Part of a small language model's weights: a variant of Muon for these matrices.
Each number is 128 + 32 x the weight over its row's rms, rounded and kept within 0 to 255. Layers, rows and columns count from 0. The size above them is the row's rms in percent of the matrix's.

# layer 11 attention key, 160x160, rms 0.166, rows 49-95, columns 80-119
size [110 114 112 111 115 118 114 112 118 111 116 120 112 121 108  98  91  98 101  98  96  98  96 100  96 103  98  99  99  95  97 102  92 102  99 102  97  98  94  99  98 101 103  97 101 102 100]
[[110 134 112 117  97 156 163  70 164 132 114 181 204 168 155  86 156 101 119 179  67 136  88  96  88 148 148 107 115 175 102 138  88 171 164 156 138 137 120 164]
 [115 154 126 216 129 159 150 110 108 112  47 169 117 116 126 134  95  59  92  69 133  81 115  99 118 134 170 166 152 116 146 122  90 126 129 132 112 128 114 132]
 [170 120 131 138 111 145 110 154 138  35 123  93 160  65 124 136 115 120  70 156 105 148 155 154 154 139 191 154  95 136 140  21 168 118 112 149 120  76 146 115]
 [127 138 113 132 166 139  91 142 164 216 111 190 101  91 196 107 123 102 161 152  83  43 204 148 124 129 135 143 139 110 198 106 109 140  52 134 131 106 137 125]
 [ 90 207  99  94 137 171  91 102 143 156 145 210 164 103 147 120 114  69 119  90 109 110 154  89 122 130 109  95 111 116 167 146 190 161 173 110 158 141 157 159]
 [106 160 108 115 108 130 162 169 161 151 107 159 132 142 139 120 116 100 112 182 122  54 149 144 151 136 157 149  83 114 168 143 127 133 115 174 131  92 157 124]
 [ 82  38 142 171 107 179 135 101  89 122 119 119 192 172 110 141 102 123 131 126 121 152 160  97  94 186 177 157 175 156 136 117 147 145 182 124 144 100 110 111]
 [105  93 124 129 106 141 182  88 164 124 166 182  91  76 102  95 157 130  98 111 104 165 145 110 128  79 169 130 197 107 184 106 155 105 167 116 112 149 132 114]
 [145 102 170  73 159 107 158 153 146 143  58  82 177 136 177  60 162 126 109 141 129 129 210  65  57 129 117 196 109  78 175 117 156  84 121 124 139 171 115  85]
 [179 112 125  77 178  93 105 138 162 125 139 118 120 187 154  75 119 110  93 108 160 115 158  79 167 139 166 128 114 110 133 159 145 123  81  83 166 152 146 126]
 [156 186 140  67 134 120 104 134  42 128  82 135 144 137 137  86  94 163 160 141 151 109 124 151 121 142 112 128 141 117 129  95 110 167 154 209 103 134  75  90]
 [109 217 140 154 121 116 115  88 136 141 110 177 125 112 136 161 141 129 124 129 130 176  97 122 175 148  87 167 101 138  92  96 138 149 109 114 105 112 102 176]
 [ 78 117  94 149 130 104 131 132 139  67 106 148 100 117 103 138  96 172 115 115 104 147 163 209 130  97 113 123  42 114 150 127 194 128 143 140 143 121 128 139]
 [182 114 121 141 150  95 163 103 102 118  93 136 118 108 115 155  62 110 110 116 148 134  89 122 158  86 146 113  99 126 130 166 143 156 127 120  99 115 143 121]
 [ 83 198 104 139 183 102 130 117 110 170 145  87 123 127 116 151 159  94 135 108 157 152 149 140 100 108 178 115  95 124 163 162 136 155 198 151 162  91 110 134]
 [143 128 173  95 101 118 121 106  93 124 116  81  92 196  68 148  78 116 114 129 182 135 126 159 136 173 113  85 120 164 167 145 131 161 182 105 102  78 147 197]
 [ 86 148  96 133  92 210 106 111 101  94 145 154 109  91 103 131 136  90  99 166 105  89 188 121 188 135 134 125 165 160 122 126 171  98 167 107 118 146 152 150]
 [ 81 115 101 141 151 160 106  81 132  92 127 212 119 109 124 122  77 176 158  98  68 179  98 162 164 118  61 134 134 111 132 123 115 105 113 159  77 138 132 137]
 [118 146 129  46 146 116 180 126 118 130 141 134 161 160 226  70  95 105 137 144 105 115 163 160  98 110 159 155 120 196 130 111 119  95 146 165 118 101 101 139]
 [ 76 112 136 179 151 182 153  93 196 107 119 163  94 140 104 141  96  95  81  89  83 116 141 189 174 102 200 120 149 169 128 152 121 120 146 127 117 124 135 105]
 [130 126  76 136 120  74 181 151 126 106  64 116 121 149 142  79 105 116  56 162 182  79 160 133 131 132  94 110  75 106 208 124 153  77 122 137 156 142  77 109]
 [104 124 131 136 144 132  87 193 132 198 143 138 217 155 142 119 119 148 112 109 116  64 171 133 105 166 161  94 164  57 116 161 154 147 137 131 155 106 151 128]
 [116 144  83 129 110  79 157 128 155 170 138 143 169 102 156 180 173 126 118 133 171  91 123  78 103 138 163 129 119 175 118 107 182 169 139 126 144 143 175 195]
 [144 130 117  69 155  83 119 119  97 139 133 118 142 121 143 118 106 122 141 107 104 117  52  70 138 143 170  82 108  98 148 155  82 119 124 140 160 127 153 137]
 [ 97 143 174 176 186 126  53 121 101 198 100 132  91 125  77 213  87 156 161 123 159 106 177 125 145 148 129 135 132 116 137 119 108 129 132 155 166 117 130 158]
 [138 165 147 116  94 109 120 125 125 123 157 122 114 134  88 107 172 176 174 191 132 148  85 183 132 109  72  87 164 153 142 151  91 104 106 192 165 118 182 174]
 [ 59 133 140 109 100 134 214 136 118 167 111 104 126  90  84 145 131 178 131 136 112 143 122 101 104 136 107 111 145 115 125 152  84 121 161 116 142 137  75 135]
 [158  75 166  57 197 146  57 108  84 100 129 103 209 111  69 103  86 148 161  86 123 115 160 125 122 131 149 181 124  95 182 140 184  98 119 136 117 138 165 113]
 [158 119 137 117 123 127 183 150 182 153 165 147 102 117 156  93 106  69 112 132 156 127 129  93 152 123 158 101 137 108 146  57 137 171 160 161 142 109  88 151]
 [138 128 116  96 129 125 113 156  76 133 159 118  69  74 105 145 146 101 188 143 145 154 109 131 167 104 103 130 139 120 141 211 140  64 121  78 111 120 128  84]
 [133  34 159 145 175 152 160 179  96 143 138 135 148 152  92 149 118 151 141 150  99 209 150 169  92 148 149 143 122 100 140  99  82 114 150 109 131 104 135  70]
 [147 128 134 110 149  74 158 135  93 136 138 144 167 125  98 149 153 163 130 143 147 164 107 167 114  87  99  98 113 102 112 184 163 102 186 122 121 136  97 200]
 [133 163  71 172  91 142 149 176  98 146 165 141 133 132  92  92 178 105 132 102  99  85 139 101  33  91 188 146 163  96 146 107 100 117 143 155  87 112 210 132]
 [102  71 144  76 162 101 123  91 186 132 142 113 159 135 145 110 166 164  70 167 102 127 161 109 133 134 116 106 172 158 101 139 118  60 139 112 108 134 179 130]
 [ 72  71 123 137 145 158 126 128 140 133 103  82 164 146  92 125 132 187 213 163 113 153 123 122  91 162 131 143 119 118 124  77 131 134  84 133 156  91  96 139]
 [202 168 133 189 191 151 107 111 128  92  99 146  92 149 141 129  92  93 126 108 132 181 142 144 134 102 209 147 124  94 117 117 153 116  87 146 148 118 136 100]
 [138 161 139 111 123  85 102  99 157 168 157 104 125 125 105 171 109 124 180 107 162 157 158  75 142  98 103  93 115 120 182 123 194 149 169 146 130 121 109  39]
 [114 137 103 117  80 145 132 163 149  63  93 104  86 134 123 200 154 183 123 156 113 157 163 131 151  81 134 118 148  57  98 109 174 110 122 125 177 178 177  99]
 [115 203  98 141 117  96 112 178 155 146 131 140 100 134 144  71  87 185 169 154 153 112 121 173 182  93 118 147  84 133  80 123 167 155  92 132  74 131  80 133]
 [149 151 110 165 172 124 174 222 155 133 147 164 143 144 147 104  74 100 140 142 136  80 160 132  98 114  61 133  78 103 165 157 181 142 117 111 120 131 193 177]
 [122 149 110 155 110 119 115 166 158  70 149 211 204 117 143 141  89 101 138  91 117 226  90 112 115 131 165  84  80 108 112 141 136 101 167 144 136  89 122 185]
 [ 93 161 196 151 130 124 155 150 111 125 181  79 132  58 124 134 109 128  79  89 184 131  66 107 144 159  97 112 106  62 126 104 142 116 138 110  69  95  76 168]
 [124  62 194 123 125 102 167  75 152  71 105 114 122 112 121  89 152 167 139 107 120 156  83 129 143 143 172 146 158 124  99 125 143  96 148 181 154 145 107 106]
 [205 108 147 165 130 143 181 146  60 119 154  89 134 170  99 111  57 149 146 151 144 110 101  92 132 131 113 114 163 145 109 134  98 108 147 174  42 112 125 103]
 [162  98 199 132 112 192 137 145 159 116 137 183 135 166 103 136 104 107 114 127 135 111 124 216 183  64 109 157  71 148 154 114 126 119  62  78  77  88 151 162]
 [120 149 126 114 140  99 133 109  77 146 146 143 107  78  86 123 108 128 117 192  80  86 172 181 175 161 110 159 118 100 174 127 161  83 131 210  86  60 146 106]
 [ 92 104 196 136 127 139 112  95 148 145 123 177 193 168  99  84 179  79 137 148 116 102  60 105 137 163  81 141 165  67 129 155 130 155 129 139 160 172 127 125]]
# layer 11 attention query, 160x160, rms 0.169, rows 50-95, columns 80-119
size [109 105 109 114 107 111 107 107 105 113 113 105 114 114  97  97 103 101  99  94 106  93  98  92  96 102  94 103  97 102 102  97 101  99 106  99  95  93 100 100  99 103 100 101 101  98]
[[172 187 126 130  84 118 110  65 137 146  76 123 104 182 149 137  89 151 131  48 101  98 151 121 152 147 146 142  95  55 128  93 112 145  88 137 109 151 126 103]
 [170  78 111 166  96 160 143 129 162 112 127 101 164  78 136 105  95 120  93 152 120 166 160  94 194 127 154 138 110 129 181  88 124 138  76 130 126 116 112 142]
 [ 98 145  96  64  86 168 119 176 130 133 130 181  93 123 193  95 158 163 147 178  87  72 158 161 148  81  96 111 122 123 182 130 119 143 138 128 116 124 125 107]
 [ 85 180  93  95  86 154 100 197 142 127 148 141 144 166 103 131  94 132 113  82  91 133 138 142 106 164 141 127 121  92 139  89 147 131 132 139  90 128 106 114]
 [154 127  71 113 158 136 133 141 121 142 161 151 119 199 138 182 174 175 116 152  92  90 137 133 139  65 143 111 173 151 165 151  91 153 106 174 213 124 161 103]
 [172 127  91 190  47 154 135  67  82 152  86 108 127 103 135  86 116 152 123  64 106 142 195 125  81 117 158 159 167 109 121 121 125 150  97 114  97 116  55 184]
 [ 98  85 131  90 105 171 197 128 113  55 149 189 115 130 106  98 109  63 136 108 101 152 128 113 140 127 161 142 174 145 116 151 152 145 123 167 104 102 119  93]
 [122 118 168  83 135 133 128 141 146 137 112  87 124 100 191 108 103  98 154 141 117 158 250 124  90 113 135 127 110  38  49 122 166  55 127  91 163 144  77 145]
 [155 139 133  41 176 132 127 119 136 145 164 150 191 141 165 153 154 142 127 135 127  85 151 143 182 117 111  90 116 149 131  99 141 146 120  86 142 134 167 156]
 [120 129 161 105 219 105 105 133  80 186 144 105 155 146 159 113 112 111 152 139 159 131  74 160  94 132 160  93 158 128 130  72 129 123 126 144  67 151  51 182]
 [128 163 140 130 125  66 102 151 126 127 160 186  54  97 149 175 123 127 147 154 110 144 135 101 156  63  47 185 146 122  96 121 116 121 105 102 102  90 141 152]
 [ 92 197  89 106 151 134 164 155  97 113 121 144 110 103  53  55 122 127  76 121 140 161 169 132 134  88 122  96  97 104 114 149  83 154  66 154 128 136  94 140]
 [158 111 129 162 173  84 126 151 110 157 137 127 157 153 144 123 113 143  68  71 123 106 114 172 168  79 106 171 144 123 169 107 104  83 138  98 126 129 134 143]
 [103 193 155  76 142  47 169 127 107 143 162  94 164 139 123 151 122 141 134  25 129  98 139 148 104 145 126 113 148 133 137 158 161 129 156 111 134 123 117 130]
 [151 158 170 118 105  92 141  76  88 157 169 120 106 172 104 106  72 131 108 125 150 125  89 155 112 123  94  77 118 142 131  95  55 148 132 170 119 131 127 191]
 [144 163  94 154  78 131 146 109 132 156 121  94 105  72 140  80  74  92 155 148  52 134 168  75 134 190 155 178  53 125 160 107 123 150 103 151 125 154 114 126]
 [111 140 141 100 129 135 149 104  85 128 120 192  76 160  90 119  93  76 135 127 120 173 116 128 158 116 116 119 136  98 150  67 109 133 102 162  67 127 114 107]
 [135 161 111  81 130 173 176 150 104 178  90  77 109 155 226 120 141 118 199 119 130 175 160 132  74 121 130 103 121 174 155 146 106 137 129 128  52  90 102 150]
 [109 160 168 162 171 136 189  86 136 154  96 129 108 152 139 125 137 122 104  54  95 130  75 131 119 124 141 145  98 155 141 158 144 146  98 144 168 125 180  62]
 [134 157 165  98 141 166 108 121 128 118  83 133  88 192 132 132 120  76 120 140  96 119 119  73 134  85  90  84 139 123 145 131 188  96 111 113 171 178 114 155]
 [102 109  97 105  75 152 115 201  87 154 133 140 202 186 149 117 135 150  43 119 114 139 141 138 149 137 199  88 151 132 106 100 145 108 143 157 118 120  90 143]
 [135 148  67  80 114  47 138 141 190 164 114 112 149 165 143 142 116 135 116  88 130 107 138 129 143 110 136 157 131 133 115 125 124 153 150 121 178 160  92 119]
 [177 141 122  76 150 133 121 163 128 143 168 129 204 191 100 150 140 161 115 124 109 152  44 124 143 196 109 133 114 122 163 100 120 145 159 151 158 102 143  88]
 [136 128 101 118 113 138 114 120 144  99 116 124 111 131  76 141 161 150 171 182 157  71  93 105 110 114 144 194 134 166 109 138 126 199 159 117 155 134 156 115]
 [133  57 141 122 158 102 139 110 115  94 138  99 132 126 101 157 141 139 157 172 153 127  82 165 112 138 108 103 125 170 194 180 151 135 119 165 136 156 209 128]
 [109 100 171 143 142 107 163 169 119 140 115  96 126 120 103 145  90 135 147 170 162 106 131  91  93 137 160 131 107 117 112 125 105 156 138 126 197 109  92  84]
 [172  47 214  76 176 129  85  68 190 135 138 137 156 105  98 129  98  84 124 159 120 192  97 141  95 171 148 157 144 102 127 148 166  75 141  73 129 145  83 158]
 [108  70 132  52 102 157 208 141 144  88 128 190 118 117 164 117 104  91 199 152 137 134 115  93 168  94 122  58 135 162 140 137 170 156 127 150 121  97 178 125]
 [178 181 137  87 131  93 126 120 168 152 120 139 120  80 146 121 177 145 139 149 131 162 104  83 173 141 125 149 168 118 172 148 126 113 158 112 154 135 103 117]
 [ 96 103  84 184 154 190 152 111  87 136 146 109 142 100 109  51  70 101 157 145 131 201 134 131 118 149 135 112 149  90  98 121 158 134 129 112 122 137 116 151]
 [140 114  90 119 192  88 145 177  71 112 113 181 147 154  53 138 179 107 114  79 102 159 116 108  89 122  85 154 154 133 103 196 162 104 163 116 118 117 112 169]
 [138 100 118 106 109 111 129  72 119  96 155 145  90 161 112 112 172 126 147 145  87 133 173 136  99 229 192 100 125 124 110 143 136  93 120 137 104  80 194 115]
 [ 79 116 134 114 156 140 142  98 150  67 131 104 102 104 168 135 136  44 103 178 133 111 150 108 110 137 159 105  96 148  39 129 147  98 202 126 122 120 166 157]
 [165  61 170  80 121  78 128  53 136 130  87  99 102 149 161 162 171 120 162 151 156 151 175 142  94 102 117 130 104 112 121  98 121 163 111 115 153 117 133  96]
 [134 147 147 123 159 131 147  95 117 108  92  76 153 157 175 105  75 109 154  97  99 163 140 141 133 123 193 175  59 123 143  82 142  94 133 109 156  69 117  67]
 [ 95 114 179 128 145 146  84 150 145 100 193 129 156 130  88 159 109  92 173  84 103 130 150 124 120 109 178  66 140 130 147 116 149 116 149 204  86 171 128 105]
 [148  77 118 198 138 107 146 110 119 106 103 120  81  96 107  90 145 183 131 211 176 123 141 156 149 124 140 149 137 145 140 124 153  95 110 165 119 164 103 136]
 [ 59 167 140 159 191 127 138 161 122 141 125 157 129  93 155 119 168 117 121 214 132 141  75 115 118 110 108  42 153 166 108  89 112 169 141 110 104 127 130 162]
 [ 85 150 112  99 165 200 160 154 196 117  98 130 130 141 114 128 141 132 113 119 141 121 140 199 118 159  88  81  95  83 162 146 138 126 126 114 189 127 141 103]
 [147 136  99 169 115 186 102 144 116  74 112 119 110 147 106 135 124 146 117  98 126 183 146 181 108 112 141 116 167 108 123 159 126 138 115 171 125 128 164 145]
 [129 122 135 149 141  85 185 142 156 101 129  89  84 116  96 127 153 102  91  83 164 153  98  72 149 141 110 142 104  92 102 121  91 184 117 150 150  73  77  84]
 [167 143 112  98  91 182 186  90 118  48 120 111 198  81  78 115 143 152 146  68 122 118 128  85 141 119 159 130 104 131 126 146 134 146  97 167 130 139 122 126]
 [171  70 130 186 117 147 134 110 138 158 110 125 114 122 153 144 143 140 170 124 152 140 110 125 138 173 184 108 108 104 179 126 130  91 122 113  92 146 130 176]
 [147  68  88  97 130 181 123 129 103 126 112 168 127 168 123 127 154 109 126 163  83 181 130 118 138  48 105 182 113 165 170 128  81 146  67 134 137 116 190 114]
 [138 137 135 118 147 117 131 119 104 140 183 110  94 106 104 117 125 124  82 164  68 152 144  73 179 119 100 121 161  74 146 115  94  99 110 145 155  80 123 107]
 [138 166 145 178 151 122 120  51 164 101 149 131  78 134 148 110 141 125 104  91 108 135  65 111 121 115 139 192 138  71  79 118 131 104 156 128 167 124 143 126]]
# layer 11 attention value, 160x160, rms 0.227, rows 32-66, columns 80-119
size [128 121 117 132 118 122 128 122 125 127 125 130 135 125 131 126 130 128 124 129 120 129 127 122 128 128 120 127 131 122 132 118 105 104 105]
[[169 103  66 119 148 224 116 120 201 127 151 136 102  97 110 107 142 155 221 126  81 107 121  92 121 138 146 100 169 128 176 131 147 114 170 155 110 151 121 163]
 [149 165 172 168 143 179 134 125 147 114 140 152 167  65 135 202  60 181 106 127 160 105  75 137  86  96 126 129 111 124 115 115 118  78 114  76 122 111 103 117]
 [ 95 169 144 141 117 108 118 137 140  98 136 108 111 155  99 156 152 103 130 173 164 120 100 145 136 177 103 170 210 107 140  48 144 150 122 105 125 104 144 136]
 [ 77 105 138 158 160  82 175  77 156 117 145 100 120 105 134 181 144  93 121  53 155 142 117 136 102 171 136 104  75 115 135 132 126  94  84 190 108 113 149 144]
 [212 132 151  92  92 154 114 118 129 174  88  87 108 116 111 168 124 104 115  61  91 113 145 131 124 146 117  97 128  96 110 151 102  94 154 170 131 190 162 114]
 [ 57 143 142 105 123 124 130 133 121  65 154 148 123 178 115 145 103  93 227 126 167  81 148 101 139 173  95 154 121 137 126 153 152  84 111  60 125 153 154  47]
 [144 107 111 110 110 189 106 132 164 118 124  57 158  78 148 130 143 143 110  90 133 131 113 127 171 143 123 139 185 149 140  92 157 189 185 128  86 157 152 167]
 [179 143 161 127 115 121  94 114 217  71 156 121 134 151 157 118  71 157 177 140 129  84  67 110  92 117 127 184  67 144  96 111  72 124 201 120 159  69 150 151]
 [107  90 134 141 115 155 133 163 105 151  93 166  37  81 121 103  97 128 121  91 107 178 163 122  78 133 150 100 188 190 105 154 112 135 100 146 143 109 108 147]
 [ 98  96  95 131 115 163 156 149 147 110  77 112 135 129 153 150  93 110  96 167 137 107  92 132 123  59  92  95 121 125 153 143  79 196 130  90 112 107 150 159]
 [118 149 148 113 108  74  78 118 153 103 110 113 116 167 114  70 154 171  62 131  74 146 133 124 141  87 146 167 139 135 164  95 149  75 162 105  58 111 186 128]
 [182 141  89 144  81 152 155 146 152 115  82 122 157 136 156  98 131 119 116 141 139  92  49 176 137  98 164 142 149 134 143 124 156  92 156  96 156 141 114 214]
 [148 126 122 154 152 160 155 170 128 157  92 112 153 106 155  99 193 178 188 119  77  93 125 133 129 126 102 111 117 132 128 172 201 151 232 149 182  94 127  58]
 [128  65 103 143 171 110 145 150  90 103 139 123 126 152  84 100 175  85  93  68  97 109 141 176 153 189 122  84  97  88 130  76  78 128  83 115  58 173  80 135]
 [220 119 156 142 130  93 178 141 165 128 102 145 148 124 125 166 117 115 123 114 125  80  96 128 142 187 134 100 156 104 146 161 122 117  94 182  68  49 117 152]
 [140  86 157 134  89 127 173 136 127 122 168 103 113 127 129 175  80 108 134 148 128 131 121 108 127 132 144 181 116 163 143 149 179  84 125 145 215  69  86 114]
 [155 120 120 155  74  68 107 102 131 100 116 161 161 141  89  67 122 152 133 134 143  84 137 135 148 156 110 117  97 161 130 103 117 136  89 131 103 104 147 127]
 [181 135 128 113  83  83 132 112 109 146 143 129 135  95 115 137 123 152 111 112  64 126 166 125 137 116  87 149 149 153 211 153 114 199 174 126 117  68 102 121]
 [129 134 107 135  77 147  79 123 169 133 139 118  85 100 115  66 127 102 148 140 125 142 150 165 124 105 107 127 144  76  99 153 111 108  81 147 153 116 123  96]
 [119 127 134 120 156  88 155 158 140 101 134 131  80 159 106  90  84 168 171 151  96 130  82 113 107  74 176 122 114 155 162  79  87 143 171 199 179 176 144 116]
 [129 119 108 124 101  82  80 149 108  82 157 146 130 122  99 177 125 159 123 155 123 151 165 196 116 189 142 157 126 130 181 115 160 100 127 165 146 133 117 150]
 [107  87 105 133 102 123 156 111 115 146 169 109 123  87 124 146 167 116 129 166 122 146 110 123 158  83 109  68 134  91 146 130  78 123 117 138 142  89  88  45]
 [122 125  47 137  60 162  78 100 127 130 184 123 161 141 112 124 110 149 159 127  99 135  93 112 129  96 121  68 110 107 171 155 151 200  55  86 151  79 162  70]
 [147 125  91 114 137 101 134 179 170 177 194 174 137 134  61 109 131 138  93 131 123 112 104 162 158 158  80 149 106 116  98 175 170 125 140 190 188 110  80  44]
 [115 141  47  95 141 171  77 144 170 125 106  70  98 199 142  91 112 255 103  53 125 136 100  88 137  99 141 138 144  61 120 162 131 110 131 122 127  84  50 147]
 [ 66 127 163 138 123 151 137 112 147 147 144  84 173 169 126 147 114 147 146  93 145 114 149 157 153 124 124 120 166 119 109 127 176 129 152 133 134  90 123 141]
 [129 175 120 187 100 143 120  63 114 136 162  82 137 157 147  94 148 110 104 121  75 136 142  83 173 145 155  99  89 114  95 143 114 106 115  80 165 173 128 159]
 [143 123 156 117 109 190  95 133 118 155 100 119 155 157  66  96 150 107 153 131 182 119 117  95 127  74 132  49 147 119 104 163 130 118 120 139 137  69 147 148]
 [114 164 102  99 104 157 174 126 123 166  31 135 148 103  77 154 110  67 136 156 141 140 110  59  92 113 136 139 135 127 147  93 235 141 103 144 104  92 102 100]
 [117 134 114 120 109  94 156 163  73 124 118 134  93  89 111 103 188 104 179 103  58 105 102 137 109 160 138  96 188 140 134 114 111 173 178  57  90 128  79 140]
 [108 164 122 155 133 110 133 119 126 147 147  95 115  94  84 165 129 144 130 101 116  78 167 159 166 123 110 176 132 153 161 114 107 104 126 144 138 154 116 144]
 [ 75 125 116 183  72 140 115 142  90 147 102 130  77 100  87 113 111 164  64 105 119 145 108  64 148 153 148 177  59 185 125 144  75 150 154 117 133 117 130 115]
 [156  73  97 105 158  87 169 141 162 129  71 108  70 126 145 130 130 189 136  68 126 112 114 140 123 165 121 132 138  99 105 132 171 152 105 109  75  90 146  99]
 [152 126 141 137 192 141 163 129  89 101 123 176 145 150 131  77 149 150 145  96 182  79  94 108 121  90 157 172 154 142  75 111 105  75 138 132  86 203 119 149]
 [135 102 110 110 146  82 123 145 105 138 125 134 171 152 118 163 131 142  99 129 149 125 133  95 161 164 109 134 180 171 111 136 143  69 159 149 105 144 135  98]]
# layer 11 attention output (transposed), 160x160, rms 0.185, rows 32-66, columns 80-119
size [149 141 120 148 138 138 146 142 141 145 142 143 154 144 145 146 149 141 139 149 135 149 149 137 143 148 135 142 149 138 148 133 102 100 106]
[[123 160 173 157 195  81 159  47  62 117 153 168 140 128 134 144  98  57 131 116 158 187 119 118 135  76  68 131 222  80 147 162 159 124 118 110 131 145 128 104]
 [105 103 127 107 124 170  99 113  93 120 120 127 129 133  91  95 219 107 145 123 110  99 156 101  87 180 104  91 117 121 118  65 135 174 123 108 131  70 117 144]
 [132 107  80  66 135 175 125 113 105 202 152 108 122  89 123 100  60 128  99  37 148 151 154  97 137 127 152  81 130 111  84 106 115 146 113 146 112 167 169 148]
 [140 116  63 164 143 169  99 139 136 118 140 111 152 122 135  82 163 120 197 138 174 122 120 122 159 108  90  98 139 171  95  82  99 143 142 103 161 139 102  72]
 [130 209 135 111  80 101 154 122 117 113 162 136 129 156  97  99 100 161 154 140 116 224 100 154 147 199 139 139 142 164 127 125  93  73 124 104  98 160  84 134]
 [114 160 138 120 110 115  85 124 123  36 147 156 114 168 133 126 105 151  75 137 137 129 117 117  47 139  91 106  90 121 134  94 167 125  73 208 142 122 160 151]
 [110  94 187  73 104 107 124 131 116 116 133 149 111 153  76 123 113  64 149 125 128 104 109 118 107 178 126  99 178 137 140 184 120 128  90 135  67 117 153  94]
 [ 97  91  54  76 176 106 103 206 113  72  95 122 123 108 142 181 137 137 119 177 171 134 180  72 156 132  61 158 161 161 149 150  97 106  81 134 150  90 138 170]
 [192 114 107 154 133 161 104 107 178 194 162 130 130 116 148 116 170 142 140 106 121 128 162 157  89 162 115 153 125 148 136 162 152  59 143 184  85  95 154 184]
 [154 140 175 129 139 196  95 127  96 193 164 200 161  89 120 121  99 153 114 131 119 111 149  97 177 114 172 132 110 177 109 116 139 126 106 171 129 101 193 114]
 [ 87  65 119 155 100  77  95 137 107 179 125 121 141 137 145 192 131 110 154 155 149 157 150  65  71 121  91 140 111  83 138 130  91 136 211 165 140 166 184 115]
 [182 153 154 129 191 126 133 142 131  84 163  88 102 124  83 157 150 110 120 149 144 120 147 122 140 166 128  97 107 110 178 127  92 114  95 149  96 145 105 106]
 [149 152 150 118 123 111 196 153 186 115 105 137 126 101 100 167 107  86  84 141 145 136 120 145  51  90 126 174 135 118 108 149  83 103 107 106 102 159 121  90]
 [155 110 135 114 124  97  63 173 160 114 108 134 133 132 110 117 112 114 176 174 117 148 103 121 117 109  92 159 165 167 150 108 123 100 142  86 105  84 137 134]
 [148 148  94  82  53 137 100 163 130 170  99 162 121 123 158 109 131  93 124 111 100 123 123 162 164 115 116 139 102 154 102 164 139 139 187  99 144 111 132  83]
 [115 167 112 164 162 151 127 148 113 120 134 103 120  82 122 114 169 124 128 125  81 129 164  58 120 127 123 125 147  95 133 129 123 151  77 117 132 173 118 125]
 [149 154  91  70 158 145 147 144 106 158 129 100  91 136 113 141  89  96 180  88 155  76 183 161  51 136 125 167 127 118 111 196 139  98 185 106 111 119 186 134]
 [ 81  77 165  79 155 150  82  74 131 189  81 118 103 119 138 153  86 135 153 166 152 158 146 149 131 136 121 189 126 111 133 144 159 111  91 132 141 156 181  72]
 [143 142  91 196 164  88 157 123 128 147  89 102 100 115  47 179 138  85  86 156 165 107 127 184  91 120 112 113 147 133  98  84 132 155 167 150 154 139 112 131]
 [169 101 126 138 162 206 147 167 144 125 137 137 192 112 105 171  77 128  98 131 116 154 164 169 100 104 158 159 106  98 165 132 149 167 125 137 137 103 148 130]
 [126  87 198 139 116 131 135 107 123 111 112 194  71 121  93  84 162  89 148  46 111  73 151 115 128  51 107 112 105 151  92 153 124 135 139 107 110  97 142 139]
 [108  95  92 141 138 147 120 105 135  57 110 111 124 177 119 185 135  85 139 107  87  42 120 126 175  95 173 169 113 146  95  82 110 130 156 157 115 175 133 133]
 [151  89 109 139 136 158 114 120 126 134 104 171  84 132 166 171 116  97  92 167 174 101 116 106 129 100 139 151  97 160  92 191 149  85  46 160  92 103  98 160]
 [ 96 172 152  87  60 105 211  96 142 129  74  91 132 103 114  95 136 179 142 110 115 170 139 169 127 121 132 181 100 147 102  80  59 114 127 133 113 191 143 136]
 [134 149  91 179 136  98 179 133 146  89 160 150 132 132 186 143 113 123  88 217 106 216 101  99 142 131 114 171 118 142 151 119 142 127 149 161 131 127 211  90]
 [117  99 148 167 138 125 108 110 145 139 136 120 151 144 145 118 105  99 123  84  77  89 136 128 110 148 111 132  99 165 162 120  55 137 129 124 124 172 102 145]
 [121 145 152 117  81 115 112 138  94 105  79 172 190 143 106 131 117  69 145 149 111  84 134 120 121 149 148 253 164 112 111 165 109 161 184 106 116 162  70  76]
 [110  70  83 172 157  95 127  91 127 118 147 105 135 122  65 143  87 180  75  76  98  79 152 171 149 149 160 115 153 140 163 110  99 126  95 112 131 146 151 136]
 [135 134 108 170 128 111 115  59 145 162 217 139 200 136 149 134 141  92 181 150 127 153 103 150 126 110 138 126 176 107 172 153  95 177 120  85 190 133 155 111]
 [100 139 161 135 166 150 125 137 132 129 139  80 183  87 146 152 147 131 133  75 113 188 141 186 127 104 103 159 124  73 157 172  95 126 141 200 114  82 120  88]
 [137  82 119 127 113 134  87 138 146 110 154  68  89 181  49 119 133 106 126 108 138 137 112 104 171 114 151 126 121 115 129 199 128 132  83  80 146 157 162 161]
 [ 85 127 228 163 140  89  82  96 153  79 190 139 141 122 100 196 112 123  89 117 119  99 100 100 117 131 119 118  90 103 134 125 173 102 148 134  78 156 124  55]
 [ 97 129 177 131  59 149  83 193  86  83 157 186 176  67  93 134 136 172 125 108 198 169  87 125 121 101 102 132 191 120 119  55 125 102 111 116 170 155 123 154]
 [107 163 140 124  94  86 158 136 132 128 169 103 169 133 152 140 105 175 127 144  84 142 153 112 119 133 126 183 133 120 111 144  98 187 122 144 109  88 174 127]
 [127 111 143 144  88 110  74  98 142 147 138  72 133  98 120 111  99  59 157 125  94 109 113 141  83 151 127  97  88 159  90 163 145 162 164 112 155 132 141 133]]